Part of a small language model's weights.
Training: a variant of Adam for these matrices, 701M tokens, 14340 steps.
Each number is 200 + 20 x the weight over its row's rms, rounded and kept within 0 to 999. Layers, rows and columns count from 0. The size before them is the row's rms in percent of the matrix's.

# up: layer 4 MLP up, 1024x448, rms 0.0564, rows 677-683, columns 64-127
# down: layer 4 MLP down (transposed), 1024x448, rms 0.056, rows 677-683, columns 64-127
# gate: layer 4 MLP gate, 1024x448, rms 0.0572, rows 678-684, columns 64-127
up677,110,206,221,200,209,188,212,187,186,236,200,201,204,185,215,191,179,190,197,180,191,217,221,226,187,186,194,210,193,174,193,182,231,183,203,176,209,223,215,191,210,190,236,159,200,197,187,189,171,179,205,178,201,239,243,177,198,152,195,195,177,179,191,177,190
down677,111,182,193,192,199,181,225,207,177,206,196,148,176,206,219,216,190,232,207,187,193,211,224,214,208,208,233,185,198,177,191,183,188,209,200,175,195,191,206,192,174,200,204,190,181,201,206,199,173,211,185,188,160,200,212,168,163,188,217,213,145,148,152,167,204
gate678,101,208,189,198,184,256,177,202,231,216,210,229,195,197,175,186,202,189,213,192,237,217,204,201,221,195,192,199,195,204,180,205,221,176,187,190,213,204,197,195,208,203,216,189,197,189,173,199,182,183,209,160,205,200,200,213,215,170,197,204,223,229,159,216,198
up678,097,174,218,169,195,172,217,232,200,182,191,178,175,221,207,173,225,201,210,225,197,226,184,195,192,256,170,192,206,211,210,197,197,158,201,189,194,206,200,171,200,200,191,225,216,187,185,179,183,212,179,217,203,201,190,206,201,194,203,183,205,176,228,208,180
down678,096,177,208,164,184,212,190,190,191,219,213,212,203,224,178,209,191,168,189,210,232,172,172,189,240,219,205,218,212,224,144,169,218,206,220,198,197,184,194,186,197,234,193,187,197,200,221,193,208,226,180,163,214,205,151,206,204,175,195,198,232,211,218,204,162
gate679,090,205,195,191,203,237,192,189,199,167,219,149,203,215,180,162,196,196,242,208,178,159,213,212,236,195,191,186,197,163,208,181,211,215,209,188,182,204,196,188,179,209,168,199,226,184,170,186,199,176,237,175,171,198,170,149,195,183,181,198,172,199,186,216,239
up679,089,209,173,198,226,236,201,197,228,198,172,193,208,207,163,196,199,205,189,175,169,191,217,236,190,191,210,211,226,206,182,214,212,191,223,206,180,201,205,209,206,249,225,178,147,151,187,221,197,230,194,193,210,189,146,183,189,206,225,225,183,162,187,218,210
down679,088,215,199,198,204,165,203,206,204,241,191,215,199,199,217,229,205,198,187,215,206,245,204,197,182,206,170,211,186,212,177,193,184,190,198,224,224,211,218,192,182,189,209,228,179,181,213,225,170,233,172,228,203,207,205,245,193,220,221,219,223,228,227,203,173
gate680,097,212,210,182,186,159,211,202,227,180,180,237,165,201,210,173,186,192,196,220,220,203,196,223,207,210,198,191,213,174,210,200,185,169,185,193,209,186,219,224,181,208,193,230,201,228,141,194,204,190,204,192,187,168,173,195,234,205,201,221,199,219,193,210,225
up680,100,165,162,213,240,223,207,191,213,205,198,220,185,166,235,218,203,159,193,194,200,175,174,197,182,182,152,171,193,190,230,193,198,189,203,206,218,203,188,214,201,214,187,207,190,221,196,195,211,211,206,184,196,215,214,202,179,255,220,208,207,192,202,225,194
down680,101,185,184,183,181,208,188,180,203,212,191,191,200,188,226,186,188,228,191,214,233,195,151,218,200,200,175,180,203,179,229,228,192,205,204,184,245,224,232,185,201,183,167,180,166,202,202,187,183,174,242,191,222,186,237,193,195,182,208,191,210,187,187,203,204
gate681,096,210,221,186,188,162,208,230,228,206,208,179,229,235,178,187,178,182,184,199,191,235,221,168,233,174,231,210,196,207,199,196,204,198,219,216,212,206,190,219,170,187,230,179,217,241,214,213,208,186,201,208,216,162,242,170,167,227,168,194,175,182,216,137,205
up681,095,217,198,227,212,195,216,183,213,173,222,217,215,201,172,209,216,203,244,181,220,181,212,229,200,221,197,195,204,240,191,197,158,184,184,159,223,196,176,203,192,235,185,181,194,195,248,206,223,209,209,169,206,196,160,242,176,196,228,228,208,204,203,205,204
down681,096,206,199,199,190,204,192,207,182,196,202,175,204,204,157,181,214,200,211,216,198,226,207,225,217,196,206,205,214,205,184,174,202,189,199,202,209,225,218,183,160,221,220,183,193,186,225,210,211,198,234,225,183,201,195,205,187,204,188,184,143,219,195,211,208
gate682,093,189,215,233,251,182,199,155,219,178,169,186,203,194,190,195,205,171,211,204,197,229,205,252,215,173,194,199,200,205,213,171,228,238,162,192,190,177,211,195,195,209,237,237,209,194,213,221,200,208,187,205,216,208,211,192,194,199,190,190,194,205,172,197,204
up682,091,182,203,211,217,217,224,189,175,203,204,227,226,212,194,216,149,204,202,230,203,147,193,216,183,180,190,202,232,174,219,197,188,180,179,216,222,202,192,202,186,200,199,199,185,201,197,200,162,229,212,213,214,238,213,166,184,197,191,209,187,210,178,184,179
down682,091,199,204,203,215,163,206,206,206,196,179,202,187,255,191,173,221,183,235,220,175,239,190,214,207,220,198,193,179,231,202,210,220,231,225,181,184,173,190,184,219,228,185,220,187,186,202,208,221,212,169,225,198,203,188,227,240,208,197,190,214,195,208,163,213
gate683,101,190,235,197,217,232,202,186,236,166,212,193,215,203,199,189,198,215,247,205,225,174,201,222,249,206,181,172,202,227,195,204,214,197,203,194,201,184,165,256,181,206,188,211,200,201,203,194,217,215,250,198,207,184,208,230,195,209,194,232,200,218,199,174,213
up683,094,184,230,205,207,189,219,193,183,196,196,199,182,223,177,227,241,194,206,207,210,190,211,213,173,211,188,186,197,238,200,193,225,176,208,205,234,207,202,164,186,208,191,207,199,173,238,197,216,201,212,190,179,174,212,230,210,207,231,172,180,214,206,181,213
down683,093,167,170,211,220,209,173,206,224,225,189,194,226,181,183,183,189,201,230,175,173,192,196,171,213,216,205,203,200,208,199,176,190,188,202,180,226,151,205,237,172,197,214,195,199,225,210,181,192,212,223,200,210,220,209,215,198,214,172,240,205,212,232,204,160
gate684,105,232,206,174,192,198,188,204,230,183,157,214,193,213,222,170,226,212,237,174,175,207,210,236,243,221,201,196,202,204,215,135,216,215,204,186,194,190,201,181,193,213,175,221,188,195,187,201,207,159,211,204,210,196,175,223,200,216,221,196,172,200,216,197,207